{"hidden_size": 128, "norm": "layernorm", "init": "uniform", "init_std_qkv": 0.0426, "lr_head": 0.00617, "decay_shape": "cos", "final_lr_fraction": 0.05, "batch_tokens": [8192, 16384, 24576], "z_loss": 1e-05}
Each number is 128 + 32 x the weight over its row's rms, rounded and kept within 0 to 255. Layers, rows and columns count from 0. Numbers have three digits each. The size before them is the row's rms in percent of the matrix's.

# o: layer 3 attention output (transposed), 192x128, rms 0.132, rows 56-63,120-127,183-191, columns 64-127
# v: layer 3 attention value, 64x128, rms 0.0948, rows 56-63, columns 64-127
# gate: layer 3 MLP gate, 256x128, rms 0.22, rows 0-55, columns 64-127
# up: layer 3 MLP up, 256x128, rms 0.224, rows 0-55, columns 64-127
# down: layer 3 MLP down (transposed), 256x128, rms 0.102, rows 0-54, columns 64-127
o183 113:106139206149136128079124102124100187112175078115107183137137102085167157106098132172114187090150206087127170163097105099146115090084104110204067102092162170099164116164099106116132127127139161
v56 095:127118155082142118188120156159152103143170163102115120112160154104153085156178084163100196152149071100122123065132125105085099162177151173116144153159163159163103103104146189121130120094142124
o56 089:119153131101118136118151173099136052094121167135150069148168122110148091104095110087066110123161098086127140153148094180138102123116160067159143182124164133111139144123105178136156102048124135
o120 090:097089110129082107092139123152178204157107123141094063090124150147149182120140139081173074157102138122125173171086121100096182147122062079154072129126163137128159152124190063105143134137128142
o184 105:119121124159085127138129110191151161085115163096124175091111148138155139184149102154161129094141129145123071169130152130145099038168099142083124122127091142121138103075081039119073116178145151
v57 091:114090194076104140141151143119137145139138084178138186095209106138141150140163153179124122185192123180112090059142099100183050133133133145140147142112141118114141125112121096147113118165070092
o57 089:140162109100137105114146183159143158127120140135113168167084192141126118110114117140147100099131189046143126128121105134131097056145131149111165130118098164139168106132112130156164149136105135
o121 097:122115098171089166178088096136158104108084137162130079143149110083152179118148105121117159184129161129112126088148084153140095085120173127084140139118149081161135185152145127110138162118085148
o185 090:158137120150108158090114120156114099119163183173161156109120077142191070162130161029105119084076084124150125145133171112097184149041062102102086064152131165152096098143104120110150136150129133
v58 102:082152058132128190137143171123171125154146174159191112176058136144147124134098062145091184144156164083118141107145151077161131133141119202141157111080111126118135057089181188110107136125173105
o58 098:140098203087164101107104116117108141173095089154131126102151131167161177093076122098112112084125103077077113134188138144124099115073143080167102146115134100191141181116129147138143108155131121
o122 094:116163094141203154131140144143144144064137112069103201106083162157111110126169157152125155088122104199116179108119127130160143104109091116119155120145128100095064058136091167088079105115089183
o186 116:152081142129094112193168174136124075159117132133145111118173086089099061120186114136155160133142186117139100128067152155069110143138164155087085072120159120121142136097141068179134136109171114
v59 093:080154125160101130106113136108155116093109138132109132094141150152064126145127148100152174154141093144127122153159179119105143147093133121248118137098129174121072183121077133110154121147098119
o59 084:117137078105149144137147179044104098126125152109121149134113121133163094114149112110143127122147045112110110154115097083176110117117119152062145131150129134164195134142119107134101111149221176
o123 094:135125133135122121088096096117130200081128150122162177127151134136149117066097184134158146158145133101147064130134158129091137057210105175111170165128128142143108168130162132080111141177121117
o187 113:171150172147135090142103064166125193159142121117113113183129117080142105162154061160075132123110130126114131102140181127151091163145052173129078070144096120118122112111127105150148120093095152
v60 094:135100167136128153071163153143149169100141172119071155150117116069088118068147122173174118111117144137136109108134179094123187158101097138120187144134107105139123045103132065112149127138138109
o60 086:136124127164055067131141162125147123113102133128172107119135138109155155148094086108096116162108103111061155132145140101138108140149139137159096141133213120165083105085102154138111097082092145
o124 092:145115055083126122113118108107120138130150165148113151139153119138115111113143146133124157132107164094114121192095138120125139096126114120121125110140105147103076092099138090138115174095188154
o188 104:102121077120156159124109055106173090115062060155147131120170144101135115133095165126100127107158147125110155136129075129078143133111168151121129130078148126132173133170154159058164086152159066
v61 102:100054141156092129179146093124123116154148141116122129141179138128124104141081106108135135177121103186113179165107161131104080156095136121155051152138129144100152109118100083126141195108104177
o61 103:109134130172138102062159150138160141094094190146076108111130151136149054117135128126135123113101183123128172137121125145189177114135093153144148046153089147103109127134161126060102156088123156
o125 102:126118126157207142093115117130128140129129152112122130130090083103149164140092062109150164117147134081124106177168115125098164059060184076101167162090154131113165143081131142150124124145158135
o189 105:131164158098106163108121112174091191114181150122133072193122158106115156114165197169105126126117092123167120077115082137109122122078125117157176115080127109129042131169131158126131140166108085
v62 097:124047133083128158107159145093073188130139118095106131086106161157181144111136153124137152049135127105140148182139158133131172123141064125194165113133078119158167084160140098172139086080122143
o62 094:218142130104113200110128133113157119127140101139122156125139154068079161118127152134197149157135138113168131126057095081140094164113136217137142117145165108142129088196112125146090093165144089
o126 097:132143176091139069143126118093086155142102157085146103139110088110155060166079131130059119119131183113107075178139130152149106087179136072105123131126135154099142130114164159138137174117140111
o190 107:042142134140175167171105126117204127110166083158135131129128128101101147133147140111117114152152162138093145099118108097119098164111121129150127115079182124135116158089129138081133181169157110
v63 102:159117126129122164152149117106113127174160142076141147119081087114096143117090107090127071106104113161155116100179074099173100097133151111159062118129155212142111113155201151106119107155143127
o63 100:125165116169176150123148106089126148094125082121133109100145130189093155199153124108122137088118079143189156126097125116140117147147155165093192138151106136083116111109063117100148087164188136
o127 097:108107120178122142065167101069148089142140161088164112152168126096128092112099148131149142161072125120104107127136145164132144138149127071124120152136160151124182153094181189168134170101118122
o191 106:130150111099104066133126168117149133140135125093104173159156140171140096091129135125127125110162139113098101146108164120158132114163129126153106088135094138138132108158102146167115130105097147
gate0 098:122146120169129082115086122120157135106122122060097125130120185116145104154080124180089152082165102112153068165070143095136099155139104095134161202146146127088085180099144137138088127054115144
up0 094:093141122149121133182092123142127047108119124176152114166148134089081061087128125128135105119149115119112141083184087127140129166127137119114140110156130117117114154102121110054108177136125154
down0 100:160096110133109091148075090145152087091109055170196126078164151184173188113137118114166099137104099138121103200120152131100111105164142170113122098123171144094126089203124135145142109101097156
gate1 108:073132136100071129094119118079090160088117053131116097134067129112036157092139173108096147147133082165147094182162134081101083146118060143108134108184093151101128076193122150127124167109112092
up1 105:079067106147091115099095112148131148129152082181125109168093117175113131072145164152139083203164097182145151106160159121170083155125139149166104125096120136105085088139135150140106122121148102
down1 097:136142079123100101138163117084130182171147165116111149071132207191123136152135165134100132179126162132093177127051083085134116128136151122131095131115114142156097203125158142107107141077121196
gate2 104:067150163071060050094100117120124125064167120155136161115089168107148163143138112194121138167133134067126154178133089114103073122091113150163199145099169159153052150126125114134142165132116104
up2 100:117142170114095131125177128113123110136114139126193143092131116083070085134112115082121167087141138128150093153134157148166125104115112146045190104109117163093121102123173152105103119122079169
down2 096:122108184152120131065142107163145099086106198166117158172139136184104145153179182133165141094131119118111078141112086147203135108154109142157108148083148128144137088140127095157161167130105111
gate3 101:140183148166085168130137085135095137195148085119182080129110148120104138139127069139131080135096147181120062151205144174113198117055136132099103100115134153113176062058149096132129147131126140
up3 099:113210118157073137092149099106111145134101121119104106152192121134104073126127175123156169076151137118144132128133176162154163145150157177132058098119181118141156115172209136152206111132172110
down3 096:128151146136102168155110125154085081128092014147117159121123053136116113129089103131158135097116137105069133117091104154114176173114065120158148081148127177127081129142153142097079089167148135
gate4 101:126105147159156137153154135092081155130122184108145120110174145135062095117176125044108091111177122162087170128143099149095078099139111140101178110095135091117144168116109105155133145107131124
up4 101:061085095117165090155159172123127124150183118142096152124116147193104121090163169184134113119148101179149087151137130136148062127127067105109125077099156145128161067097116129135101169148164083
down4 102:073137148160139221137104118173095107146117149139112165069125126131132124117135170164101130130122128072086120116130073127151123119109092099127164066120100120141174082107129092130105130139161141
gate5 099:101073109166159135113097137104144100134096104126137081118154155124133077176074146095081115147103120119092104093148076198075137163150099077171161136138119114126100095198095136134138112127176203
up5 099:123161119232149162106106186129151142147112116140202153158139124169095157109121183134158120178191150143163126132137047127061157121143128112156108123126147151111110123142131115100173178187110098
down5 098:124132161129150106125064101131153060138103113170171072170128126142136182121136146060097140117151132138164122066147106155089120099136120083159099064084120151143111125150130132091129084135218134
gate6 107:072104118094163034126114112104135141114084095139109115150056152152075153104188113111136094135164104194088140114107140158121067075162124119171100104146114205094079147147140138147094147166162115
up6 098:149123148195132148072052126161181118109108169144153137091095065046116119116074125145127088145136114144178178126115164116103069157189093118090144154124128103137136087163142076099165116114106106
down6 094:104080102137095106160106106147093097124102153141215127136143085166194186120186116144108095137132095114133133165090130103143135147108154132071114099103156093106184106053184091092216127095179116
gate7 088:141143126058155186148153153084133119116085145111136134086114113062067173163114081115078105138131151028144100207129141126080155112147088166124129104140157113100137113139165126163101114120106135
up7 093:172096157163172112106097160128121128122166104104122146135155152099075117126145078134136061119105101116111087085087172095185157097124156113112137108126078118131071152160097164167126104117164151
down7 099:205139115116130111088090115106116161147159164092126150116141126085147140121186129101152123128086121111156132078128122179081097095075082122081170196140097149140085172118130088106158104100220100
gate8 101:121134110161069140152114157140167136105107095114067088116174082140171127156112157053101164143068144164177057129103169125089142106072105119138111147169112110165106104168124157157159152124141159
up8 100:063156103136178104101160151139116135085120207150132089157124121145168147143125161140202126146139135075139160122147128156110166081101184150076134173153182160145183085161150147081141198076144104
down8 103:092088134147112113181174121122126114132122187141087142176141170143109135131142146108154157139116116169124142144076114101116126094151091166063107178194139168166147072092078109087137134076086129
gate9 097:202155141139087139114114073141140173152170109122112166131154161185113124135203179133127119110103156120200114142097061180134152089113147082071124116124164178082088137132097114168187091105096122
up9 092:108090139115139137114114168118069156125108116207148129112105165146163122121178117080107097101086114137158098145150151173118156124132095083163143153066049163139170176079139107127102065158144138
down9 090:109138095108148187126119074117089177135098106153092144096204153108158116152145097172119201141159117078156186154104140107116110178154153112107158151129111087179193101164090105084099162181092153
gate10 098:138108105141083122135099161203179148094121117140139147100187081132108106105132161172170146104170075144134132131114159147191132140108158137119157138129108142177102102158082140088183171167129106
up10 097:167152153151140162165133062089093137165130092129157107141127155114108098103118092035115137130081170184112116141166141121089101122129117149142115097135137113085098175155144086091100137085107131
down10 097:112060086141117115125141127175147164126132141097174139135136094167203123141125061125116139203097088174113126118148099125125128090065135134118128177174101148097131124120112094150120114203174082
gate11 090:110114130169073097105058156105139081121135088122127074197170095130137067188150143102129090126111054118150089126142134154114165140133200166169110102135152059147111137099117159148118165059168118
up11 093:145138152099116146134199050146113150154116109094109159181120112103151156158158150085164105061126183126156106135122126142082154119164188141110153174089199157140097138157148141151143074125096165
down11 090:139076137164117092099141150148160088089150133102118114106054134133096188129153121109103182111152117112133079166129122134116169167149127167075128160166108088161116140136139155139095122082154079
gate12 103:189096140073085128126116157117111101084073119143132139144077165155073157129109126063113150169127124109063081145160105098066116123166153148152083157095147165114192139092117161150130170132161026
up12 095:134149130116107197186119116126130167089088132109096098178052132129113124141169150155173135108145146168128143122179140141106095135084130131136125061145099076108180143084123114152180136043162174
down12 095:088116084134107121097094189111079101108153136141165157123118171160069160099171120145162072118070077097087171113201094123118113160128137165095102145107168089145076155111157115134157061083156108
gate13 100:121124087109147159121173123107189115112084112132114089179112114164088153125112119169077091197165145104144142097156072120097138176121122176141146124087152117089142128097138131145098169143143089
up13 098:138093152132136112162091136089099073156089132112145185180125123139131067058086102074155164136153145089086120139114108118070109100176157165142056161160113135174119176114127165128139138127099154
down13 098:142180164116081084145105150120086142143105066109185182129097076162158111122133137119178098111159178106102150149084167163143145078122091081093124157145142097106093128128095163174098119121128129
gate14 102:101126167126111143093068092118145166126177146116160113144136133174145118159174139096150123147198167087122088113110138131116137137149084144137166178156141182159143101116160101109111189067186156
up14 096:082170135099174085152141116132159132069060120117099072106132123124081127119152116088160111121093162123206135149111148160135101156147159132051083096122129146069176107146169099175091128082117181
down14 098:090089129090118124088109083146123081145168158108141134128149105126116191125098127142050204152117113136117096200167119128088151154137184172065173197186133129167111121113196100118113161108123109
gate15 096:140117085170100123152121138091143170113157155109174120105098124135112153125150092110110077086154145165104148112079130079098132156121155173132156157169162119032190091116121134153083086107064056
up15 095:130152112153074127112137097135185139173104152112128124053078127185107114133142173017163138098128149127152171216111141170188122099166204115074116121074122151082115128106086119128127091080108080
down15 100:096185088155134125104131150114109098130128069159149190171127078141174140204131155140086094133132152168116156093101146069086096134130127139169115075063077133115114122116088138131209102137124142
gate16 098:166137140125102136140190153092104101136152127126103139139137112131103149177131172165156133100119161134083131119145154100054159131067077115114096166157174066144123093116165075133180127091164106
up16 093:187136156104120095140056142089188125124121157118125080122161187143190095091150193104080121087165194104141107149117117118130169065178116106080122100119101159147116136117103126117173124115201121
down16 096:108089102160127124116112167081128121128107190106125146110144120135158110110094095014104092112114181100102168138111087097185141153105181161186121114151126081195120141150069142076130136128167125
gate17 099:134112148170152097131154107162148113099055130154168152130173145092173157087137211131133139153217117120094136206133099122147114163215091126075092133101114153194123118128138114145121161123180106
up17 098:137143131164080137168084112096125105170109143161097130145153206117124087117144162088201137167124181146141078042121129134131135181180134092103114149129181147101115128118114122157091110113195168
down17 093:137083202095134158067120061147107175049115149123166136116163068151116101165143129168110155168158099132137174148162139096149159112062114127145067135138156142070183129109105128124094118126128103
gate18 103:152112144109095156166123123102121105148124055137113103098137102061167140085144068165135127134120095150116156089147166175130113173159144073128111141182134186142169109107104090206124120094163138
up18 102:163203119197148128132121136063149091188098122171140083149092099097141087111173096119110136101138135000169171119137131144162107066122150153137141077112127160055136142149160121105120092114110131
down18 094:144069112141150154116129099101113131091129152136163062134144185067121110134176117171128103094131131117139182097097149076094121167154079130135143142088097065161103159054121140153141153197164142
gate19 102:091113141116094158100114134135111089105071157153065130115079140103141078087179124147113128156111119106161064127111137117174169101116093188117129146109107098114114109135062139198125075114160142
up19 107:114142115159153131175096147096133128152139098086189138120146128105143166084140106107049065153124160156087111122103154131173125187181112116180137152136054087146140117122106149111097123109080118
down19 099:119136062175178111081155136083143110042070151115117116144169120124171098105144094146078147073197129145150132177127098080115134150099174146144150087139119110095140148198109125157112174077160105
gate20 105:082132182121121124143101146082141149108132075101074180103118169186132134044160108210182098080157166128152082127146094127061122126093124140149169110157164180120138146106115105145096111098097118
up20 101:100115127125127120119109101140140096081196129130142227165112132093101103125044080098186141133163097146096074037192097146120107111108145119141145118101134112120127158172132098159144113123106126
down20 106:146133147110122113126146177125111121044139085119102140135083095132135116115172123176137094133140147161080100136172118181154137090105152103128118096156099107151142193113127111160112082088076196
gate21 107:127059177186144155128174082124090096103121105153108107150106111126107150116052171128129160110131155062110117152135136086065117127138104168181132076128074117124136144167128108139134152076122136
up21 106:119129098148117136108140118189067117117117118209128084159090119099095149090124068104128198130123079162120079102063150136142123150094095151111097122143118182156143112132154134130135169090108121
down21 104:196054080191208119099187184154134124088087122163165170122142145130150138100138125142134114150117087159102150070105137130129166105118108125100141101170119148125106162155160166115126144132128185
gate22 100:111132130120124187104101121128133073082077144182074091167091123131127122135089160069152167149189128128140115100089139117139164135114099100121041099105142128096174098153131155094112173112136131
up22 098:139119156159104180086195135135080185134131092153121150155166053096145150173124166129108170131120111108135124132134128126122123173083128142145097119166145147099098145112152153077147061128181145
down22 096:130119164052106189109122195122193131124083122112133128094157054127113111133099088137148144189158155153153127165152152151131106121179161082099125124147097134132108139093118111087126052072144130
gate23 099:127074168101099145130117045113101129141138208113117143168095103104160119066166085121136133120129106083128145117116109098120185104178182046096151086203172119132131116169109193128131098072099092
up23 102:150083174098078114104103104128123107133144160111110160119134143139163128173083179177106100125142097086113111099142174111165148168073108165118220145157158102089055123156143064179091122129100064
down23 096:122142152120134145126130144113075119167084145105099170170122073114166078042131158095123122143105162093162118097115090144065142163132151121129111181123134160126123154062143142131161052131104049
gate24 095:215088120117101159069125110152157063063146122088113123179119068130105133129089163105091131098056143112069144165140135112133117108062096108092099112113147184078123128076078168110075134149161122
up24 094:145191100088114087139133117085206130149147130113163154189156087175134126114114102156166120159067083157173111091159168084158130172154108158140141138147121151087082129130218110112108097183146147
down24 096:086121118152122078126114170150182133086133151119091149116144175092123095107155147112123178113209138105149150166139092097128111108095077193189105121159113148166126105097144114079162061135101108
gate25 096:150063163188106166106157122110110102156147142157142160123090199106145178114211121113094164182133129121122162151088077089170094157142170155102114108151146140111150182131137178093103132147170111
up25 100:123128126132079140085158113119181152134128139123179152100194098109131104127072100122121071140119120073158119158109121097149062174152101108148149213122119111119125101160148143110112119144166144
down25 096:135140156137080083160077148111074142125160124130151090149097125181141139132161053043122124136116118151174142147119085146127147087153170143084120102099149186106145098105088108136116144138180127
gate26 098:181155112107142149109168127072129167117131100153087122131128165190131127103174167112136111114180106121143140120142080174150125174114137144126100124163153162143109168124149074078180149104109129
up26 096:125071106144105133064189154121113124168147099179196126153150170110171184175181138055127133146136134142135116137124095195140164112134095161104101155134186163096161121142123154090147149120159082
down26 094:075097126127094158193162133121103111114100086141166163106154110176091154109139206098200119148160132146145148134085109096149026109117139130149115105102170143138125104141166170125063144174105127
gate27 096:105130122131110094177093120124197097148142137111118086129140038167125125132117134093125135165134123128162126152128091159161139123121119118120090135141206106157118246165166135112136099105174117
up27 097:106101104126088147118141166130138140145093125162131159139105117068167052115186130090105147137156175136106170114093173122079158137080089060121114084099108107150145117152097168119075121170167162
down27 098:177116168134113155126076133083115081133112189084130118141138127113154130109157107163166161166134100117122142103131150133120055156138088088119065177116116101119151132201101116136136114129134123
gate28 097:172112113128128177194118105142083097123191071125120103139125142159152169133144131154148124098123106107102093090116109165122096130160078103135173141104161119129162091191125146120128122142093173
up28 095:102149098091105092104145131226140173141097093169104123089151160115093136128189105110104193133094121119168124118188124139072064085136097132156171174110155103077123111141137094161178130086161163
down28 099:078131079120114127146169122149159147134137137131146118161121153138090078164118103127108079140162122122178070151162122143067124129158119144100162092101112157144070178202106089102115099140148049
gate29 104:113181141085113077128126202077148131174191131109166172124113085163206112085089130151115142141151162121156072059128104116149128109134145059096078086089110101116125129084135129149177193139156175
up29 104:164113124108133109068130093118199117119150123193118173106080123126139161111112185146131105120161061133113170132049152145099152126138170118089144102192114123109115165101154134053180100113148136
down29 099:086118152183149145149146112184072143140161121175176138109116130123117145143161088096129128101088157174133105144149055111135137133131164132139118138076113119184115157105154126146166197160139137
gate30 101:115082122135086151124132105115146096126101123131120058173131117101107085147151114120070143095126140051092146130137145104135081104160170117134077122143177120091136149132073179068154061096123163
up30 102:134146067123163104068117099145119105178144128108105147206147106049120098130169145123115123159110128115162141122121096124155152198152078156177170108121165103110124080156120092124093082104189157
down30 101:134160062118104067080096069078157108113128112130155128152137123153095179089148020139152162117123156180118121191100165154128148057146121160136150147165159142161076127089121082154132154125090129
gate31 106:134174110146125112136170175148155092213086097109097144136152088123121104092104071136156117107096092164140132173135158101104110146102123122131112103100146147122170163167129126126155151090152133
up31 103:148115124113152095114131055184135141121121161115121151131116182148120123118161153117147184082110166085058074141130122146167104053126142072099162101099135066143114137145141127117151123154126083
down31 099:126070061161125116117107088130067110136140082128091139072103167174160224092108155139135128098078114094169116094151158102118162137107174098114153134169118086185128148138119121105152133190106182
gate32 099:123143123108109098105148165087148137067069115083131107064153181099092114192164115102103118150147128118125109061131130184115102145135175081105106069138107104092107109092146132163106112128084121
up32 096:102062145128211115114095165114114119061100146104076198180111089097143154120128132128096112115164179168109097118133162163132112169083164096178117130157143074140091129149197075162106135107138072
down32 099:189125140182162074132095139205141096105097139130180138152108078086063103132097165106148084124136099101163170121150145067116180109127088104131120113182171102152111114129173129132150136163096061
gate33 102:148139080077126151109174163183178052156128129114137115096158131108070168130138123130126099132076127143110151116089056163155169124135112127117145127094131143183142100182133072139184128080096144
up33 103:134138192173111164133132180132122146140125144158093190141173106161158128106111109117111079142127101116149155150154147065134116149186168105128135193158130089029122169115116135194153167124145136
down33 102:105118150168106116124115028109176197146216132173108119122180046110175123155155125084108137092181136122156123101118061106121128169132171134157158102085091075119097105138109159113115130114159149
gate34 097:121131190159129185153111191176159158169163146116133125121189151173112134087143089123149067128132154145126133123127136140146149143059151126068175124112138132131139135093094109129148157142132141
up34 099:152122087161121140146133106114146150114084095115149164133096154153200148088103146133140191108138091139130119163134097111161159117114180157198136113158186078121133152178188188136153101101113087
down34 106:132131137142102160085109104093140190152148192096096112145125108133105138146180103130146165100109118083109147117129105171095101158074189130115131051136134092093126145149157100074134126111132051
gate35 097:120102109129189130072117109135154186163128141108154158150145117095156145119090131095114104167065075143127112175157110116069131168155081167148081141114152161098127144128074165109163127090046094
up35 102:138136136081140112157125138088143123029085155125134084092085164105159130140175083116153131140147134152124153132157173122104069132072163139107116154132106081123113091144109121140120101135132146
down35 098:100188118082116117135110154111129095090115091098144047097168084128094126178194110097127125140164130165121165066117155155140089117160144077133185097061124142134117088122078125114075196144157144
gate36 101:143135149131148158080090161120157094128082126122135064135136099144075157135130132117155106113152114154146141100164095154111132201171134102117160157118157195128132168126137131141166146106163146
up36 102:088176114118179105096070149093105146109111071142114169196166174164132160071132190131154100088126149086124168144076108054120109104113127140109125174146131113131177123123136144116158138090149109
down36 098:090112149139133146101055149211106125135113123126173139141124091138096144120162105120155159215112143124079148096206113135139114127193152114166140097108118129177114090119108124129121118096186106
gate37 102:111083179117152137118138199108127132140150058158110143083120163110120183136145088143109118100113082089061132151146165126131121105122116137128083127163201154107144156211110098124129160174094080
up37 107:110107161108119153159055132117164129138100058126097169053088122125062237085147093154108131114100138110189175171084135146175139119084156163148071173098143139078148139148126126128168154136124106
down37 104:075084157139119124089161112166115123123126125151130137097143102110165098099110161204143111143102095155126161132090159168049123077124101112193089129129154111145142109091098063121178146149139105
gate38 103:130105139078127136113136102135087132099135124191131130075096090160158176084129092110159142096126112110128192132135136130083166096169144116139120095057115104086137120141063105122164165144155038
up38 095:218064158155159156144146147159081122071136116152106082101122159161138102093155092122069120103121067163149130109136103158122164071103092092123091124160110106121116094166115154174130123112163081
down38 111:164110178124127141140165111173094097101172177088107182139119155142114129137134132129144164130126079118109177097135103092125154107096105066119112079130195109112170143156096110134155115087058135
gate39 097:164090047137122128136089099110139091117135139088117131170155156139182070056160117181110146114127100117105091119116099133131121141098100211126132100119074103177084173137106105114151113149185141
up39 091:179117073139129179190089088080122126083149160091069126089176128148119122158168132128104153120177112076123154090126163172099123122080103136170091076129134124111064151169113117118177148164176123
down39 100:085093122153177098155134144134113166091144154182077138117153132233105150193142123167098113134135120101131058135148132104160124061071115107144146133126095111143131137129099084103114079178151148
gate40 096:144114193124091094126149089115157146122123149141145093169063100072113153087114168075160139111186178115126156142106061144151172089140109150112171085122138144092130092109082168125134118093114150
up40 109:137116101142159142163147095113086144114102139150195116121110110090125111144102132146113169146167122143155050146163129183127198052107141137049132173176127190181194107182111159174145131112133141
down40 099:140163175098139137133142167130164168101140126123110110147165120056114126101233150163148137156118145112059100149129137093113118154090130082134166124145144150107107161114111129105118084153107148
gate41 091:149141133157065102183111158128170120143154053108190128109113160119121118119098146076131148163126123130125120148114135147132085125161111166115139070166156130101128105133093097093136156152159106
up41 095:154113172133122107189097123082138121106126103128177104102090129136115157116107112099150137118170166094167197131083126143105105202158120086077074134138157138094078106140123119143179121102193133
down41 097:124136142133178123178123157212078110057150131144143123136141180150126097139171147106145151135128101098160110170167113164145144124154161090118117128119133170146112181172133087115138083153136151
gate42 100:200166124127134178141070146117110148109123114071147117130136110164081112150161144182124136187132172139153133151089097127128159107104154179140065136038117145120151179132148125116173138153154101
up42 107:128130134175067113089101110126122113123077101107110113122167077168059149170117109124137228103130083136128149122109075144126144141056148113144059131105104136078131133111114180154144174145106094
down42 097:117128106153059160118130109116146225115127137187090179160100144115083129088139074118099138210143132095110132121094138089123167101123126102114142122159103177082143144122155111133127111049163151
gate43 110:185158147114178168106155139094169135141138118136115078148122123193146151156060159086122156097160087116129069083126150057159079126170062115203152141118141143079111102129110109124163122183156124
up43 113:177147126083127129129095145139107103080102126119109125133096127192116192116107168108132068103090111190123137079105145115157183114114109186122128143146083152110131138115139106133101149141106089
down43 099:154109172104102133149167103169120087097142135160126168121127150106171077171073061141138135080129106145086118089165108123167160127112111096122143138094141156131147072135115140078146135162108198
gate44 115:078183134177143114140090151114136117138139089137054122168194071154131200086173086129140122159129129151119114100143127073137110157146148104096168142137161153117112127138062155143164155109176129
up44 113:158122109121097155083078194138101142177076195105162133119105146150133156147127128063077133153163105090189152097161089150145179149108096192152151161135125102061136090098169158146116156173127110
down44 115:101101111122130127109125123112117130199127130137185124072111100101100189129157111085134150100108155101162105146133233145155141065139084159127132119137164171100145113153178133093138131168152128
gate45 101:117110137110125126104108085127127067149154033102100108155097142165111028105122188114115113125102103117115152142116089186086183060111069221081057129158118152095123170067163139119108099109154154
up45 094:124155130108081106212170129092077118140172130175129122172115128118097133128090120118136110181118164150118134102126097148139059191126165157121127141131109114139140153170136142172207115111157115
down45 101:139166143134116145160077211129143154130083136148120151166127065132149101100158181159113193107171122144110105166136118139121151130095130153160168104156116194129089113107093103115089132109161116
gate46 095:131131137131162138117184100139123163135134145126183122123061146146104133124087085128153102126127122183151151106134148136088161140113150114086123091122131085124127119185148123137155161150124119
up46 097:124092110162167134060097096133083125090126160052136145138073131161124115117120212116148137110156091105075133085176140148116134052119157123090125138116156153164114191128155126096077155133077105
down46 090:192180107161166114160140134146172114152077162127168148104135126115157169147106080106096139131154082160085085103096119150150169154121111197155096153154154087107148133171140149132135100124139126
gate47 099:129142134135175133113080123090102130105087188120155083164129140140113194122125076121191156137140131123147100132109147069105063125072141020140135122161139154111092146111102111107119192135174083
up47 105:130145094179115168114140094094106120168074141122115150146157194173076087139156144141101121119107131136169087155118090142101144142159113099151104156185132221095121141076173160163076137194136122
down47 102:106119125189176178167120122140131136100143187098125141139123134178091142137122164091095133079126077154185077121103102109128120133137097100133168108128141158068152094144118095099137168138138115
gate48 104:118185179173111099130079130191119122134098162156125095146144167058127103039113141040099149134126093073119120125092152132064137075108140137160110139109107140145149098152163112163114116056156116
up48 106:140122091145100188118118110183114165153112175091125123113092097086162130120062147157121130105080092098080155156128133118129109159159102114110162122131112119146130154110085094168134108140133167
down48 099:093102148129198117130120111110151077177163121115141130058122136123136126155149134184138142144173146054194065105091169113091088133173154052103162093114100119175102173149159156113120111143124100
gate49 089:151117213149112063110128149135094115143136148127184117089112147125110091088115210164156121179081141095062119181129144099162078100158109136156081096117120125105101119118112103121061143106210163
up49 091:180131141170116138101117145051187084159123152129166126177166107128101104113117164166154143177079159117124084150172134085162129056133128093161104098090100118081117109135142083175115107166135070
down49 091:146075173143150173132180146087072140184144107106141104141142186134157114073111127186089155092120156117106114117145226062099131128162122150147106175097107130121135173148158102168132146080109157
gate50 103:134168183125133145190062129100109167145204125125147175152085142115061146075160120095084099107123087070158133141097099111157122085136103126101119124098071127128198149106081155114206107145107135
up50 109:170174083165062118110156172149059042125154051139123066108106125147120153155136082122121159144079124060100098160078135114182147166146136139141162139127143089079132124178178113123110166139128133
down50 105:112168168176104140194138142098104143198162171128110089138056151145099107082150132109109085115172181162140146134108116131186138138106112088108104138071106114128152151092112152174134165101080054
gate51 106:086092125131131129185153115111106149186117105113096151109108122153123112060113155130110099145103093151149185118122133091156141155174141150150102099116171133114084118110086138230143171090126179
up51 106:129122143094163172077079101157102107149144123098147117140107140131128135113075172061186080143128135139111132120068151067136083173146123101100114144050151183148100096180166122098134137138125133
down51 102:150149126148152139113136104065130097113144144080098071120094091042099154159144150144091103076174147117078141126147118134118138132108093070127136198085138079111144135190106143128148119190127117
gate52 096:181133127170101121142133097059139132124116112133159106145125076074120056155099156121160137143118117158071133124146160042124109098122163101183157220073167168181145106156083110144145111094156164
up52 102:082104079103180099088144112173118146120148178082189099118107145095159124065117106108100099091142105086140058111155168170159092116082097096044086116210068084113104124114133181092130137127100110
down52 098:103137129120134134115156140139133159167103163159086099141201129089151116212064099135085168102065142109145103117092109087146125092107150137100158127153155168118061107077165074100163123113115116
gate53 098:136125061130157091157098168119165090146086097073114139156155104125190144067163176156159096126114152144117121168125105133128163118124132143134177148169146160107161176137130079147117129118121086
up53 105:081106203150147110109129152122162106110099087141121152114169092098131082096131154078076187211113105138147114143131171144134117212189075138151085119095149127168129134100111154108087173154161121
down53 101:158125190142172142167133131149104119126145112128123127115129128064158137197104086115173131154129149125138137139110077132173116140065196086131161147161152168135086143088091103119145093111085108
gate54 100:131129160103093081153088170164103168089143145128125110133095086126176156063128075100144131137105111135132088115145072145074154097167113119148115115094121086089135088164067128121070130103133121
up54 098:143183147123092140196115069132122160135129155110162120140114165187116154119144113153105106132105146139095124103157149128144132119159047125131098135107129145092081145157104122105124081189094175
down54 094:118060145105106105038121080090139079149176109095091149113146122156175085110144186111129132131092102119134178047113168112135136149123091174184102121181189162141103111115137091132076122106107063
gate55 103:131178102087102092187144146090093113081170165070146065124133159139107154139113152147149134172093131084095106123181149152160112157207134138166045199127161112126158085061116115131135169136156107
up55 104:156150119101044091180123073082079052157157133156139109122100123070100139111101161124129140135153117147169109144076120167171112141168072082083140170129106122147107161070073152164146158118190103